{
  "hidden_act": "swiglu",
  "norm_eps": 1e-06,
  "rope_fraction": 1.0,
  "beta1": 0.9
}
Each number is 500 + 50 x the weight over its row's rms, rounded and kept within 0 to 999. Layers, rows and columns count from 0. Numbers have three digits each. The size before them is the row's rms in percent of the matrix's.

# layer 5 attention query, 64x64, rms 0.0358, rows 0-63, columns 32-63
080:513519506490450451447399490563590389427620502478513596500521537485472491629513434530532554528408
040:447488504468489441534537499512496535601445452540438380429449539478483499433477516515586602498450
035:482439457550536582479547459432442509436542578495550524569516440534467430457441500408474440496591
068:520496534499460517437487501522566400479557535464595562519442496546474503660585492548458567597443
085:450572586413455484631556507498487542452410427533481405476514533467496545495448507504533581487523
054:495412457507596570491525454535475476502514578510470463552527516532523412464432481466533428446538
086:512441484523572542405532485514503477519511570492485610496567478516557455463481524451490348511491
096:522608546487476481488537511443513543505482432471536463460514465516430607509484605500468579573447
081:437502490626507501505417471460421564456494477492514627504453562528428470447478513481464450530543
101:496550480550468479422513504387410526448526444452552515502463504567426585528496515514439536550556
103:540405511510570590442519518506453449560573569538459443603527482552559433473471527399492428488545
118:556565562515500472628525491477504536472462424477503470516511557487428586432503488536447469515476
106:622570515501476496605464374480486517456495429453558550450493480497528479511469473489475407543512
112:497560517515466410590469580442480507355465440464481526538487532447459555400569573505482516535450
120:471528509491436440415435540406560451400460544531471488501475440592571469462553484390453467523527
099:450492412466468533509524541566424605475559474582474498548488511433448439515478570560553512547530
103:517496409475506497425565570451468537539522591440465386549447490514513492529590442517435584510484
129:506462479520550487478521595483485603497536533504386526497466464364560549441583525525489467420503
078:509467505558463405392416422454580434506462501503435664438473463481522532473535495526530431471576
095:478513624450512528467575455541523427519476509503536573515487472522599488522531416424571380572489
112:527481455506514541578529490458513548526541446541564496480428564557427479657534434500494474526423
088:555445419441516482467552594476479539380596523566422492459609507434476517536516486557564516426535
096:436471368502379468516423437525489508383472486461548541503422429492554490510449574487578506556418
096:428530463566460530432403534547577453435469489475503535535533478451501494487588489582540449517410
126:416437543539559597443549402498471500549511448510448541504460554454540483432406564470520466486438
094:560434435364459474498484456570591377493410510534487504450432514434478464552475469539519532481477
082:443513493502511513598428495544599542592501522498502414506473441427498517478580521581506563530418
115:591540493501482485579525507461536538642533458489542396541428459525408510486515465469480568575489
210:526576552444515489617494448527530536467474505484485467493476547459393580517452466567514519566493
094:486443450544526550458417496489495530647590561493505420439518444561498499475477524522479558514520
116:547486497542532507443475594558467522672583517494411443530387471455477476379493522472480531488534
098:393433507502453498508470472420543521465417431519456584497533565492477491564490595472614479401549
080:548536467443497413493520508431520532466599566544528575344550558482416494595481505499591545543528
089:537493489476438471584476468524511489558460406450517416544494559477494502522536456602434543543416
101:449435510522535552468563529559482521489531600535402557487527458511580443411509569436528471417591
094:531500547451515520478503431442524492554473465495613629409482444548371514606475467425488443524450
126:507459516457460514511462576575481468536415527590502459538535548490508460402518511539441602466518
093:475433535453537512449527518539533490514552605573429502513502408519584464409476536458510448409568
095:446416497556567559416563473491519502565540557464530611442496481567542477561510512460506408442596
077:544556544482458454495458452487459606524574445436505534480508431525442527514449466548535553584535
094:392438542517487532463573483573489465447505562575440534513565500525564401448492489518472476456529
060:466528528563444467449492460488467511488540403458501533475455487586485483579447424471494485624517
096:485417498489529556421581525566515480548555614568477488536531491541597441509511476451475423419564
066:530565559602504487545402453465450539512485382428540456457460520473436515494516466523533502568484
089:549552414542494516467452500416544493510596517457570548522555406529488600586471532534469449481520
062:472418608522559492455442486477529467494536513461456589540459422569595429445543368524512519492508
114:465452492527513465455490507500524487527531518522571536513516527629552528464530642509535493481559
114:424473417568480493537462518587581518478496549560461477532521517438460516532448532504552560413600
096:574557537658498511514444500476555521542490515478509412513451581459472519530506404429387551526556
156:450414469435505493416443522452524545512508572480471522504467440583448472567488519406514492410453
095:584499519376438473430521399490504343445519510524496504542488478459475540527490520483520408497556
110:477525398477374445443551473430455452453475441535489503488572506471447559506563502411577434487503
140:507521538490449533587472484501589523489487437499481473447409527488403505555466513452475467483501
098:512519484553573533542608537520517531531551600536496553467572491440503514496468533592406474442479
092:465506429453417508588488524538462454540410421548471528543425525461530428461428504528576554485436
095:504540410565477480428470432454499482504506514399522583471446551567450424557512404470497552454597
073:439433500576495555450484480473435527498477462440456484516500485509444452399420550450432454484529
081:552514519453431486464543485548499455488518537522579464473467548532604453478538470489574429351481
091:541577552501566546519547427490617490462586529534575452548499498472480527494500584495440468586464
077:545459559471527505487569533444502512533550532488588440545530398614527553529408531460396371505524
130:518553529420503563539550512443601517548466602548570436449532445509549536539486502559469387486491
095:524547461499527463456510511453512609523506510484410396477581331494479524498452532459549510518497
088:582560475513503525516610510538361455520513411475503531530510564447426504407469488513485507559539
104:547475590555582540527456437528518508500515537461574536409501441541568519455555493516517534500519
# layer 5 attention key, 32x64, rms 0.031, rows 0-31, columns 32-63
113:454487543523568557433545432526443574492600526555452444571482509491534451440487531498535530445515
092:539590547424428453588495570485497495453459486459482481433479482498490555473455437560472503551526
094:416420415540488525477547511480614490519503527538473565607550480450457457537505528420504469471526
107:513408590529551558516597482555528525496510512478465548543561483447586367509514537494499488470545
093:516527430584531490435497525475499383526483520554444432530467403434457474554506443527515483491429
101:387437448531533555497503527523484532471494591553469574622501532474445451442519592422501463508596
075:543395589566484454418432560558452477575566625575512440467477511538440481518499494493509462502532
100:508579571500447448511502478540551428509501441414509543427464538422495478580520396579532457482486
109:539459556458521505434555543574571470524574539491553517502525482485514497597391563469507519420526
119:506521460521540454463540417457545439470562416396600463423512514539542518538526431481563579471450
091:461474519498537535488455601504539510479473578634413443555486527550487497454467532502467422480543
129:554567559462442421519546451468478488532440420395554548409468483506508558514504442534486498547416
089:540479527505524389463487514468417472492480478485376478444458517531391523518570349449566605551490
115:447441530474579501486563451510568488532591516498522579549528512520512439465530512422518450467501
127:469420497453469597505529460600563469512470616521464524514576528463548458520470495474570587410543
085:580514510387550453495553558490555475471492469526483441479531572533493479434446520470481491532490
100:511480540498535476596493527529587465494509454530498524451529421569498420397442461608510433492471
101:487523535469453561424517464451462464491458518540527602551530515475556468501504492555525418475536
093:474379466551535517439508493436565513474490441468525639513473469547513488566514496505523460536486
110:481557395476495489477529552472466572520416537501532499480552458482377547602513550543527533483558
102:462528537518474488493496480594495487525493505428574513411489486489510506448536459493399489531483
088:478578584492484533496570507486514523566539528485462409495579452446544543465443528521593531394523
112:439457539502500525555544540596559495502503460518445599539511609495637549590589524524486533561491
090:517476427333491527540542476514514446492525530498482473543619522613556434567463438401548472483508
114:513427550523522405509448566579565489505472627541520485485556500586541419578490507556541527440563
095:442573398530482504593522509568481449513401488502487551507488529610470543500550491520491575545489
090:559518539405425503525643572517533564478472526545428508488502474518498544506462506464430449574572
097:457398516478536561460529496532583417435518554550479573465526466555597420537468486503525507387492
080:514489470518518520485421578454548473514623520550495385399560448474579421500488501498406555439465
084:533569506551398470545500557487507573443504464513486567597532507531473501445476470610487583509507
089:489587515521497583533529429376509584437480574537506524522504437474466541417479535461445421502493
088:582445509464445546522531468568449544488548570528463441447374549484466411477578477554489443526480
# layer 5 attention value, 32x64, rms 0.0329, rows 0-31, columns 32-63
106:468453487386489520567557422495472520456561526427471499469564574453560557471458501509531521474496
108:536595417433508461515513511458410454461500442499460479544509537441460532565591511578456432536509
092:463449459447546447520571482521579548493608477555536445542486583537597446511565388529488427440423
107:578553598416475469509563528460515507538544537477479515539455554431465484513435495569442421553444
085:586479468437404506482504507558544523479579461454524483513491462591501553474412503589454481513521
109:528550479479547402469630537473469520493454525500570525483445518580458517452516513520489500476472
106:355497537577539616558447446494502448459471496466538503509460369510507583444490499511595443481531
096:457541586518548508508497486455506581369466471454528526494457543464476489524418593492554462545613
111:464487475433437527522461491519574528477478537484470499471625459495482486553534463439546483478484
095:402517585521589574500459492556532500500469520542537496481540470578562559457403559488465532400408
113:528492471473460524499650493492478399545534521468524442539549448502472497566385508431516534406484
096:537586465529632466592515467563462517506509417465441494534503590407527553511475479496536527515568
092:516453554467524491547538505555570465461460510554465541541543424466466549460589581550538447563581
102:412525447514511554513461447505546547513463514447520493530452515542489535491412445547372544466508
093:497427355551493511522566468451448452562511474570520528530517493492536538500553477496556436374490
085:456514464452501407502514518463409370582466542571505582564477553506483398506558510590550440487482
097:453514432595566492430540524475471561468546502534498551502484578501480573465536502496504508645452
105:521515450422385410557486524397437532473472496478486574503474537479496547494615519516462548589518
094:560513533536436539494447482465491548514442511537526587478620509577485540530490491468574485539547
097:449496429474564452517573511506401466493454513533557489452436518410485503508567477459521535569535
105:551475539579509475452492431555492434586540556430471545541572478505504495547514439518528515543489
117:473473540576442477549541546449604444561473466518498516520474402488469509550446511401477388604488
096:488537515506526603424532562469456512506475478516507518482580478464425635460491486498492451465457
107:468503527475520492526467517477470634482545495493475478507475457535552469518592425509469419521491
088:488463501557416463444478525448434518528473592492502561468452497583474595427575441469584491560490
090:468593547502516536569472441512426534453492519479499483440561465493476499513421465482386470443555
093:601457572469453447516498487562550530422511470510493501449544519470582542529472469469457495523552
107:593496489513413614511475468477560497486438479456465557484505483423480472500498524411506448450524
096:492505519498453474516517589484494479516500445490469495468510563444526607539405513565457545493462
105:491557367505439439559566473528493506532567549441441454534539508490538547445522500382590552394463
105:492505492513466495539495570509358479561424508446518568525466626528555474473478529415533596595551
092:535478547437475501485514424385537499529481548529482568510577427564485515523560535520442545393382
# layer 5 attention output (transposed), 64x64, rms 0.0598, rows 0-63, columns 32-63
089:527463535488535530481548552527518473409505543449529628424456529538526553572484558427493493479452
085:488520506581510531614475532452460492488513482467531552565450465497425437475618483445407419609580
073:511391532499552604491545496504543489489548515564524474466507399579511455582438487478452503465523
078:389537483537418549580441508428489513444496467463575566427376548583476458477480472448497484543538
085:490521524467528524438489502488552544495495520451502509500567565526563532464562561562515512517496
099:560607449511447454425472466499524458544450598432595460379407497483480535450558450479556497574520
102:532406463442559525499501512488508496467504415560499534596561504477443527520415603546581500431474
073:570507501581554458550475521516554456420500441492441521539523503427476514425510542459524396427474
103:539403612470498583495551527546550461501542394545565557481476515565505477590425503551481564543559
109:457532515443501540508548510483560517484484484530496472355525428499521544560473563490551519399414
079:482534468486494541495576426412532531499483490524509517480540439519484596518478489510434551573556
105:492537516533525530487455531509512565581501548461461441494404407489491492499604473543472573515512
088:421537464426544538598484476439429474409461419557551476575535566499408462489437550507565484507499
087:592447521493575504462596546474465560547482450522445464363537482490567492537505511507465520387432
097:490419515496530526538537471454431517511556478578596471546536528528423519504382537436492520492546
086:497526429540476518614560474472422443524528517499481459465568455514355471537543525380442455540496
076:499460485571512498483508581436509514553477504393492456524401506474454489452664523509482518526451
095:529483488509431428541463484497462476482481487467494599508437537492477511520529474512503522565599
090:425531495528452550520512540540476443543503447458481507493493449501493509487546543505528571603541
097:579462474540519482522449511485502520615514583556625466456401438493506482487583435500421549521585
105:492406474525449606525503499481452512531555528557578464640489494607512475552492480510441546521545
114:507410404437468442521487494556444522652505546525489394476450507547554457458530501492489605472523
095:435526578429476533464485518459512430399484459532514571537545562546529538446420550490453456554478
106:577388551465601500593502490498485505465551425624496489560509493539490459476433491523466468471541
087:470522422553430435418538534503432515569448604354517482462474532418479542399581500460527518503490
092:517576486534499508441487558488537499552426563437493468364401428487493519559553502567481535509481
076:543513561496570431496465494613569530516464608524512443477417449465529538488546472558479579577567
087:512503494432516521365453494519551521430418544417505451345467505462491583545433454486537531440465
082:481509523591456517441527546446517512603438601422510567482415542510514540506530656497455531546566
096:609470487406548535549511443588468592513565472484575492531462518578539514546501491493483560497596
073:520443513550503476530547542501459531505562462507453588455392518460455591446481532423520525407588
096:510490533526430445482529406534473526406486471494529568407480534523503492606454491501568523569471
124:454431571503555551423485516476522534519599521407503491535490472466550589543495512441564358480468
110:527441542557478491412524496410441522524502486427501572513490501605447517534474542461407411574558
110:474515494410513492519477552409566480528614490557475396525587436470425470515520431483450478466424
121:540519493549471480392507466385456534501541452409465534505447523493498516500455529455434372535513
098:551470446435508449457492445571601522485426487531484542514432575520540494563442515531496405539469
098:529619466477469455450488472505515484426471600467561441464528450490532552482545523495504548497543
103:479397511586454525483481512506493491466446529518481557482454440443486553407513526554563535353488
119:558455561620525466414450498465477551481510445472519533496390518513492488502404539546476443433512
115:483447596475495583523499602509522463536503434428439472555475540517460481502566496477498533604471
085:488521550473499477540499408587495576440450542533494478452430445512570454470465574449515563498461
127:562479419549534515470559423586373436531483528487482527582468511518519511581450546440536465478477
078:471453502480620475537558554497463551464538518535525397584557437536460592474430492460505536521456
104:451405505527436580519490479529570531446478439503498529517537544425451482536431489463595439548472
118:579414526498496539474528479477548562573523444456519458469502434634582580527439430514481511462501
092:432530477540445579472534467512444491547526457555507481529625376470502551495513498437476475504529
108:581630417479453406450507470448459514521489545504493488415598513513399447539499547505480435448557
117:402367529475534495481528498417526513526565442538507495441551464557539574420486468452396573545534
105:483532558458496545514476380427513461467530435410562607463459599484536565542539533472475427586587
112:435440527550394505472486577524481465521444504414489535504524438607557470458556553483520473486546
096:487491533473593561536439489570529553571553519555590401501550415438449568506472445522531574466513
093:462546406529398545597539503514451459530443440481484453507495548458432509448454538516498536500400
123:515380542618474531424430482546433507545479442505491478595501461567549511497582616476455478468452
100:435463475534442503409512501492468463450402529455519627472505485527527629440483585485473508570566
099:520472569452517497583450536383558573559546524520473455445486480581488422574443408551508517519459
102:443499444430421532559482491556576502493517560416550508456494528456577475478594474506546543477527
087:521540533478444539597551584532481504527473574382445480504527419577535499525492447548535550491546
110:594532561442483465556432507558544540491542525518530464507479541467497506504463424559482497579438
124:502476440570494523513537611603507399489438439470475511643488503448474482475557486494572457424491
118:496412572540462534499469517408503511629490490467437530457436520465527544446535552467389493608543
111:553565469466547460450577497496448548506492545482440455564536497541445623471511563386518518482417
115:572526577520592492506460498448509518497493494478474488432451592531479489508437450486446483427508
109:551634463442399433552517512490464511510484498436552471525540447496474451548560468485463544543415
# layer 5 MLP gate, 128x64, rms 0.0737, rows 0-72, columns 32-63
086:399564523502433486495569477489503476434495435467510583493453637520491512513468558504485475560457
092:479510573533408505455405348556543472507530470545444463500438488533507385448591454479536468531462
097:625446651495541526437523493464462553478485532392400509498495418553535454470513494571433496586532
088:485479501547517544597544509563581495579496463611472498531415505464453410622449507524581524521433
093:543387502527514540557577482516408482420514460473507549426535524512488532549493539469410535568465
099:424570466453506487498512429451522530485394539436415545526482501424499480443433498491531395545542
093:469479451491534548461567491484525414478459480407519484474512456597514467457589619532560463433552
097:584561546511476486533536560454530516496505497464544513480503493582404442593443502483448533553478
099:496584477501515506502493492422489487475483483491466521483383384493389557466460441553468445590479
098:446493475550467509596585536552454456506441534548507533531472573327538439454478488470573492593475
092:596514471491477513556524459446524440537497503537593591555430455448468500572458442551453450370620
107:579562481532451408484507509495452533449465582418519491382420490521502473498495523473459529560605
107:450434521547448572471496547487440536528507513481477570451491409575502574474483500534435541610541
096:537495444577507466534501560563521483486484510468541561565405628489464510479475452466527469462436
091:474570543464480515518559475434449429451560511457553522457525494543516599470489447494485439623582
103:444469520535399519580471389505507500544505471507489519555484433496413441508451585519577549557493
097:493510530509456559476428527490601475533522468515494497501531471573432583496579553515496614445478
109:444514580453413535497480490468450503528619524455494493452511469469557505542472431544537614545497
099:485438513539518458512532455531480578447433525502426493470597576412420471416455471555493514499423
094:447622360479424511465470521420502413511442488526562572458518465425414545452573538500557568469406
099:425559443436552482475485473421518526550458549497513460467530457493448603458536516506602513478422
092:569575514523518485621477424475487566477429528559549467537406463425518541438589507436501492567436
111:426463577510485468621499600502476498527499460462571409495524507432517429489496469446489425463414
101:519561373454499538495490513477443507464552546505520512538464528546434494513479522502450512500556
099:528546512529522439418491433464471531493396534508517453520481477583556565550537475522416444550544
097:591581479574472495480597504476540503457501545497453523458513400580503493505556563558472528463462
099:525472555608525538450468522473509459508475467456500545532382422460474492519497496590506531607403
100:585576510472461527475547465519427543499462551540586533486534499462525512474553501483514395518414
098:463513476392541509575480515582545491556582498556524560485501486449570491490370411550452495533431
109:497612536582472526499475514498523463529545527511595517488471604467572507459459453414469534520590
101:524514507474463520454506452469485514577447409588512516420501516545427525557454547460427383569488
101:447576502534479551505488392538469369443431509480492480492568575465578547456520577389488445549450
116:445587523556465509445503453485442638520452521447584544463613483483472545522462526436506455578553
096:467500640519563614456426462534531536410543473537503481529528570491479572576436521568457453594437
114:586420505477518482527435453534476451444422479459492455433518516441505509506442510534429415544474
104:514585510596443416437473469480525519444428499447484470498525483511471588479461473506478421451459
105:544536657492464539578462480526487473462392423514444500546568578538529402568483518510535494538526
108:502477558545462441521492482500370507476464541436494501484484488449472467442495569521547443489525
084:575566608518507487530469491387491618503441512550542551451480489537417488601543543568479470500501
091:435447515434438569528513577563566497510564541439450551492477497540601534491533563445455534593514
120:527522493600574462507435470469489562486521487433466607475484518495466575436469459382457422452586
117:463549465581425487426507481421529481461507568437492517545531583507472548508520601461455500597426
113:440577558477430609503510455483469556523444457474510478581562495503459561537510505548398469481479
089:471517476546488390490454483473474454495384504501484528492615477494486544483604555464512532456541
106:535516523473535481388444501454481510432459508478559515410484417547478611529489528493466470537501
087:476469502552603519476510474586468503466572533441450406528478453463471505437415532558592498433451
096:498525476440498541588471483521518491526525469412465556416565564449369587601518523498461515576475
103:523525482551502441587477435515454493489622527526552542486461614431484442508541567484483493452594
090:456499508545457551524496464463491585549516427416486406538437473561468433470456461501519508580467
109:484505518491455563619509565519500500587525439499499465489523591352485464535480521568549597533442
086:512580445479468454521448497511455513439509385457466469518521559453512434454474534579534523438465
084:506509550417487495513480488555511472547549460456521435458467379571569461604455469551442510534453
101:513564554573481487564463458456413409420417523402497554510534496513518459507488445545498431474390
102:432524480567444497534400434516542503437526521442501535534418553403445474585572545520543514491455
100:508546487526609423486486363469454522527540535442562517538429453399438501529494455423536422502501
102:564464502381583387438526551467437483561572512411552517503491543525422428498536505490479562511572
094:480557495460474605568486482490524480473524410492402437500534586376467493547519481558519570554438
095:552552499460526513560590529552473453490455591522548464497552477540530512469577445507484567520540
089:590506439463499471478406473488503523500542537548496544456506553442425578463530440403539396525420
100:555534491521532538536520561513528511542473528452493527435480464483471546467514576493489590555609
088:423541544422592519474530530494533507492405532581530503426418454524484531473477420434536461451508
113:511578525542512596529406508505518387451490487416516474544527533397437491473566505502592460422474
105:475482574483454566513355486470438489539504486524463534525528518486536525542663510543459483535433
100:478558550547532478568505549504439504492466550408516498465540569540489509462481584547478549602422
113:532562563442489492450495462424510519486512583494556543441545582556436520570498528539461546553388
094:617504523558556478501524587487475576508582543504602552480392460484420560417449428580438506502484
095:458466519458417459562578468579563551567419446434541440461488506474475494587540500555549545530433
097:531551437505505531451544474428445535445533519607524481546516523404512578476466492436521398548432
099:578483541440520454506472599460556474519499440467453472495544530490512536490467474604453643483419
095:459504579470401473493541542512526420508418515481511548474501558505556512524556471493485482508499
082:497460479524449482472504396497474573495589503487480582464567514544481547471561550427453371600486
099:493537550475489564502459455470415497472447477491487444501431517456454484462433549383594499492479
095:494421557391573470451492469526464444499563385549556536515508486503495485534396507515594575526498
# layer 5 MLP up, 128x64, rms 0.0652, rows 0-72, columns 32-63
085:485505544441562515481556454503520551444497509500468490523449539537488462487538515451478451527611
103:582464481427605507546591468449568434494578460516580492537558429529406547465400376450552497474469
096:458525527578624479495497465489518418440525505538506450567457509387540412509481433435521469483496
098:490509543590482491502578517446483516520454525493442679484529480405518463447479614490497578505551
103:457512503559546500492483446558574556505573399585453498476476515628431495548457497551489495474458
093:572539576530507509488453439453388462493460502559509508454512552512484492611567509483416464476570
099:479491467432510547503516514557504480466633543499500520552571551553469451507575495583513615446401
101:459425502450453564499480556519561547600494456518499513512555446602510475581493522522470611476469
102:425568519530563492550500444429506527509451475537556456488520560412496518510439442482543456445475
100:495483418544566438541493423434469620501525513499459452520485453380478470441597467536522453509531
107:452554386500529424501528463544535519425513435462474509503541462478481504434468513474439510540526
107:531488488524509460522544617577569533523572622352467499412486492506516458564476549568453526521494
107:487477445530544517412400507512509478460635445460406392494494464504581446531521519468438461499530
102:554451563474564529535513507592497560500466469538526453534472509503422516541489462497453549542543
097:484518542508563507524459534476430462401592515532501507584438464524549527417479545473563427524535
096:493507504506464571489477522487507514467514559547538573433552456481551556483578390448470426464445
095:479476507651571460536505462603500503490446417563534526484461481428462430508501549429481446466589
109:502490555554478552454471483391416542432544642541568447492487477506444558566456491426487441525534
102:439506481490545557500504519452551516502494438531574467559511448573439588544489588443476507575478
091:511469571591503557504473487499452473417449594476491546498522518481438545518467459530500417562529
106:566528552475491449498568426477434556520564479520601504466487419489502582520489434488428521538557
100:575505507534483439431457505531502452514410510498487414484485441481538465473658523485423566510526
108:552570511377460520578558549544554544571519519419500486514466487497447438438454591478534545481463
097:539554481515585507533521510525610517509445504529491434475528456490470498413448527582446608436466
100:507548514479445581433549454495506485455392460521429422516438467485582494490457441531569588499460
104:583469481519507449542496618485562482540404454411405545538535540535525537541465607441479444397532
103:456506482481474514452460384489507516548603513524412529413481576488476593415512531475524485491560
089:516424493464561485446426503504498582520494439490605422459498482439469537546462483509554428483534
104:552517463553444486510617492474436491432489551424483548491556535591468524506514583471536406477572
107:607581529480581511545458506510531545552589481516565495509490557553454480480515477563545489488500
098:503556532461592531597520477558462583464520533485490542505465502534504433623437415518475499499494
092:623418451541448525473505544493482521460511511554538522521475482560540498544426554588579512516552
109:496547557399517555515612485522488575501528542519565510433605534522533572489492553398534537541474
092:414475569583515503444511567498462423570526457461497419520523473529562468453549484567536553565563
110:488512602464494521483427545540525481467573464548475456455536478437503502459460515563531509545508
109:445497477487547501537572459487492520506520486564474535418454535576551503437417508485519507496525
097:548510449491480490594480475486533560460467575462498417519518487564525573557550524530519478444500
096:551443480572511436413449443483484484434523562546465522448523579534492519538396517466404417533561
091:511450578505566592465413568522518541532481540587485535533502536539477419532460608492508505459544
099:478479547563504429540545412548478507517591504545499459549517511398527458479552410484471499554513
112:502450505521471456528532514539466555541593561417476431520521542486501476495464571609486471495490
117:492485540479522503491519502517487481538522570511535614410514512534532515509513521474502545572602
105:521512423532433482580469485484541477428470566563549542479532469467420498618467449541514526493420
094:434561518547496607527527555469504584482460536477456502449397473497521624505530469594498499561519
101:530488523511516555644496433497591489523493480479495524391472421415454523535531568541349502593516
090:530457474489508538424563468509556475399437469444489496383545478617508501608509505472519504584483
113:442523463459477589543510471518504485521437413495485454595528526473546534432480593441597391454486
110:531570456477432548527440431431432510674588456517577471577387503449499506507492445486541494562505
089:539554525456416420531534494521523433409465524537577593416562544418547622596526487561478491520486
099:452483480438408511558562426521455462494601369485517530502507519449485497553576441486511473517540
099:558494389484513467462433559568480509492525484500389470554557476475501429457492521546465480438516
094:531513471504546514520411517468522503463588526543426523488393540520393572419512456417591429455467
099:505470479508493459405424559444544487548476472541548502514390570538426466521434548538459553477444
099:542484424477526479573563458516558523470456581455497448591482442505489476547551442476498504422401
103:467448447571466500457555510427372504528502517546478571569520572511568483568515581519437422510457
092:440412568507467548521487530531479415537572448512437428496495569486527491469539418580519527523485
098:507526478451498420543572546519500525464501514462450514553535559409475408550512437521468544452474
103:497478446467503468472439494428600532488518501547520480470460443564561536412508502576518452435534
100:464543530491410569463513401414492502556511419486427452493423487488503500533479493378592427567550
103:515590518609560464548550537629492514497463504539487476573487481557615504514429485501476425469508
093:548528369541566522437516479462367613537389576484375505514497521480472507499549526495418508526564
096:460479595518411510493501474510496574597514432484519473576560480466473422472574497499509561507570
103:552504428465564519507481555486472540571506458558556530488342465519440548539466544492596518462484
093:484448520472556480572457546575508466515516489534516525518455437392493494461489454536497579383506
099:562479429516470419487517477518583502524485488499420553466472459557468557472464469431435455496563
092:495479504581424513462517502510541480480503415438542499482586436511463471620467488406553447434407
092:432495540523475551483450525493433446498510469505512618549539592538581479481464519406468501549481
099:505472524563566477402542471477453519487459518465450500538439484580471534482465468576491503457516
102:494510520443451604549531542482550528478580544540434404546599474439595463506571533483528467472503
097:460518522475461590485524571552559413491447606501461565494497504567492489448532528463498545476520
099:458527529553523508542486466526465515476473437536511534473526568380555507497508519541574399431565
095:446452411514520503587544571603517464515525415559510537567480520434568472508469486512510558456427
103:433489531499502511583453540537535556476507499545487575524378493469466438471484601619544599477579
# layer 5 MLP down (transposed), 128x64, rms 0.0648, rows 0-72, columns 32-63
092:494368512531555484499534495560498528477554585584494416518464445556560462424482504506465506463570
100:513449558465453485521443508519423521530476526524612578487480531446550468462480464500557542484484
098:580484560536461512543525543494570570533435548548411495427461487559552544517538433561486540489471
100:500447470507573606453428525583485396568492458421481456502474453492488486433499452424423539537462
109:477356482503480489543480502441381568464433436537480598438477418498461568541577519455553510404515
099:459479573566500454526518526509495580477597583552480524468459473519446599525504599484507440520479
096:487477538656489553508542417405509517456477459447461421612514564481446532496472453510499495464493
100:415538489437505567431470593538540576574523530507499433468586559554351455519442566511514530436500
106:492500442468481598579574436417539545430500474494603512441433508518457421430518570455585454542511
100:605450521506503464411598508497543437568499467567475555457545523550514623501467538502511470429499
104:496422508535468486547436542493483518493539477557525430429452453432501540487476492489448520508514
109:456460512519487565544539599523448555572485512445451512512513511478404425540477562498474542465442
108:531596449503418480565546490506544646471451440519475547420572505420544534505446480507480519534561
098:522506492601495434421438569434481507495646469521464566430542490504467479441511523579530490450546
096:497477456506483429459455513479543553607441474544422376542494508412516447421507526557548509364425
093:484461539470496411511478468495381546539525455537434517476543489465503443546582528474516494481507
094:422579481458554498508492542584392598525489514564504465515503469488557450444554493503447499529487
106:447560481493491495409474485475475473517502558420530554419469523429558568522405440619456552570463
101:463475549433545456423503540404443559535572502513478444479518515444448399459524485529475505407457
091:432606466493538569517441429536499492534437481555539597472483542514503531436652439464469451551584
106:492503452467472491537507582568495463480546475484561447448482379647412561565491484444513465481501
096:446544553438424489480527562514584435471466531462533489458515578565475515504423424455434532503580
102:459516439514539448504557441477480513417503506572569527617568638434510422463473522469520483502502
097:491458550558536464497479590505449544484639547436550469511485506494410455508565512474477483500465
103:571533475519467480479556501442396444438414593498517529445486549461395461497487438470484554501459
104:521577484476522480540438575389584466515601536523513540461468514469557458547451504492530527522464
102:511517455439464521513501491562478506509486426552493391476512548468434527511447483409582507531431
096:600490519573492554448433555392498527583571565539539542503495517551517494538584491571484442507448
096:502486574425498493515486499488443549524567542495480511499471463514429541526427346441475516530466
112:503495554436475443475490475351473482430502452449463456501452534413537409506563421417451494464477
095:507466521535562539452496530470539559543557451512449537362582459560530490515485479594480416543549
091:522467485476557499513462493562528565551579557488540527419477509539577551514524622462519532548464
107:546478542512511483489497456544431533450469612534549485454427459506471492492526528500536409522524
096:509619411409468468500606477472563505460411465498530479498541511502487437469533460489452543493551
113:536528513518509556537505567414507449538518486428526567448489446491529442592501526535429541477491
098:475526533516560441489385449484489529511608515496506468447488521486563485442497515542571428440522
096:522524605474562457500546506571475458581504439530525566545522440540505517449516395507600480505433
097:459558436400452519534513577462441506540561490487449390544567520461450518551503509409549543461461
096:484408398479497563486480564567468469575512450527527426501535540507469518465475473490518480500496
101:529537526512519503484455543473411489500475530440486501587496455533352541473553526526570590461490
112:500368529511468474442433484554491546410547583540399458520604517474581528523535485486515462514430
120:473523560490449516485505537601544575543481451465474503570505464471530536560564556498487487567527
112:535488543499503580463509607590464464515512534527612508593498483484385527552426518515460504493470
096:422509509494577486380474490465433462450503506472521593586500473544534503551520581485518534474496
106:623585525486513521445532535529499502460407558450503471444619507508488547491515526534449525556480
096:490570508543534468512537416507438551523480549565500504511469574454508434407406579510548484424551
106:485475488537507423441548573515453561517499572496503479542481499481469473487409505519478496391436
107:462491518550619487574490489532487564407476513510459522445522622430461454528460532590435494460538
094:507513526533445585534527423567463526569486521419543618494473543452434517573518518516545491521412
100:496482531384567507512504501548508394509502568552490494456497524487383513492392620491544564463454
103:559383491528534623473478508477550547587520618533422530524471463538481535463494600541363500481534
094:516516504507461469480489424533574474548502510514505521412537570473409407509520460549514530594581
097:507475507448487560597435443482493463538494506570567545491479532539459452513487410568469536526441
099:468412541471498516446558573362475467551516527475402492513493465486474520556496383481577486501489
100:490373520511599532507479512508462462560520538561508514556570607496455525547514515527506549467508
096:561423551458541390509519482473490459495495575512517505484419460404477520533412558441509530455591
097:494520493554481479539418616554524493538524586451450544474481488598449493512485579542493367530526
099:466546504522445421481510490403510471514439494480512573543406524482420468498410570545443459517484
096:537498500553453482510348417574535458452525507494498409560486495472543543448541528561573488521523
103:545478489397470484517529414429474477464525443470487612453475592480458444471500535498531566477492
086:412440454524511584504549533490550430456532533546550510478487463561515471453504376422568539496466
090:504518579473491535524489449591473520439483453556419519489440465497506548468493487505506436569585
106:452415514514507601539368477410521494363526511455530460510577511427454568481487484503465533498451
099:498502498533524489417537509506612476565507524531457478479539393505569466482524452559502445448480
095:446495603521543414527556519472520490505414504514527543528556436471508454532573382455488552481475
090:492551467491514547633511481484463584585489450484466453566471520390447478443535529466401561551480
097:504457571425482525608526545495546537503497446561508546565559560492403442523524500525550550505478
102:509474424522457483585528394654567485511468574507492441512513499463529478471450389510525506482502
099:508547437477531483508491567552489575534502547561516570537426560555578523531506443469509435591476
105:470482465439548546541510451429571617474474518497488434528473494486495479443519506417454477441508
095:464549488493498563479497512527467433573510489447569519321412441512515434530522567523554502425468
091:451548555641534593467549456504531523486477524466496511563593479439534516456603441539544563454556
097:492644517503450566491603517441537484462475518517505572421500534480440442523458555362461456494466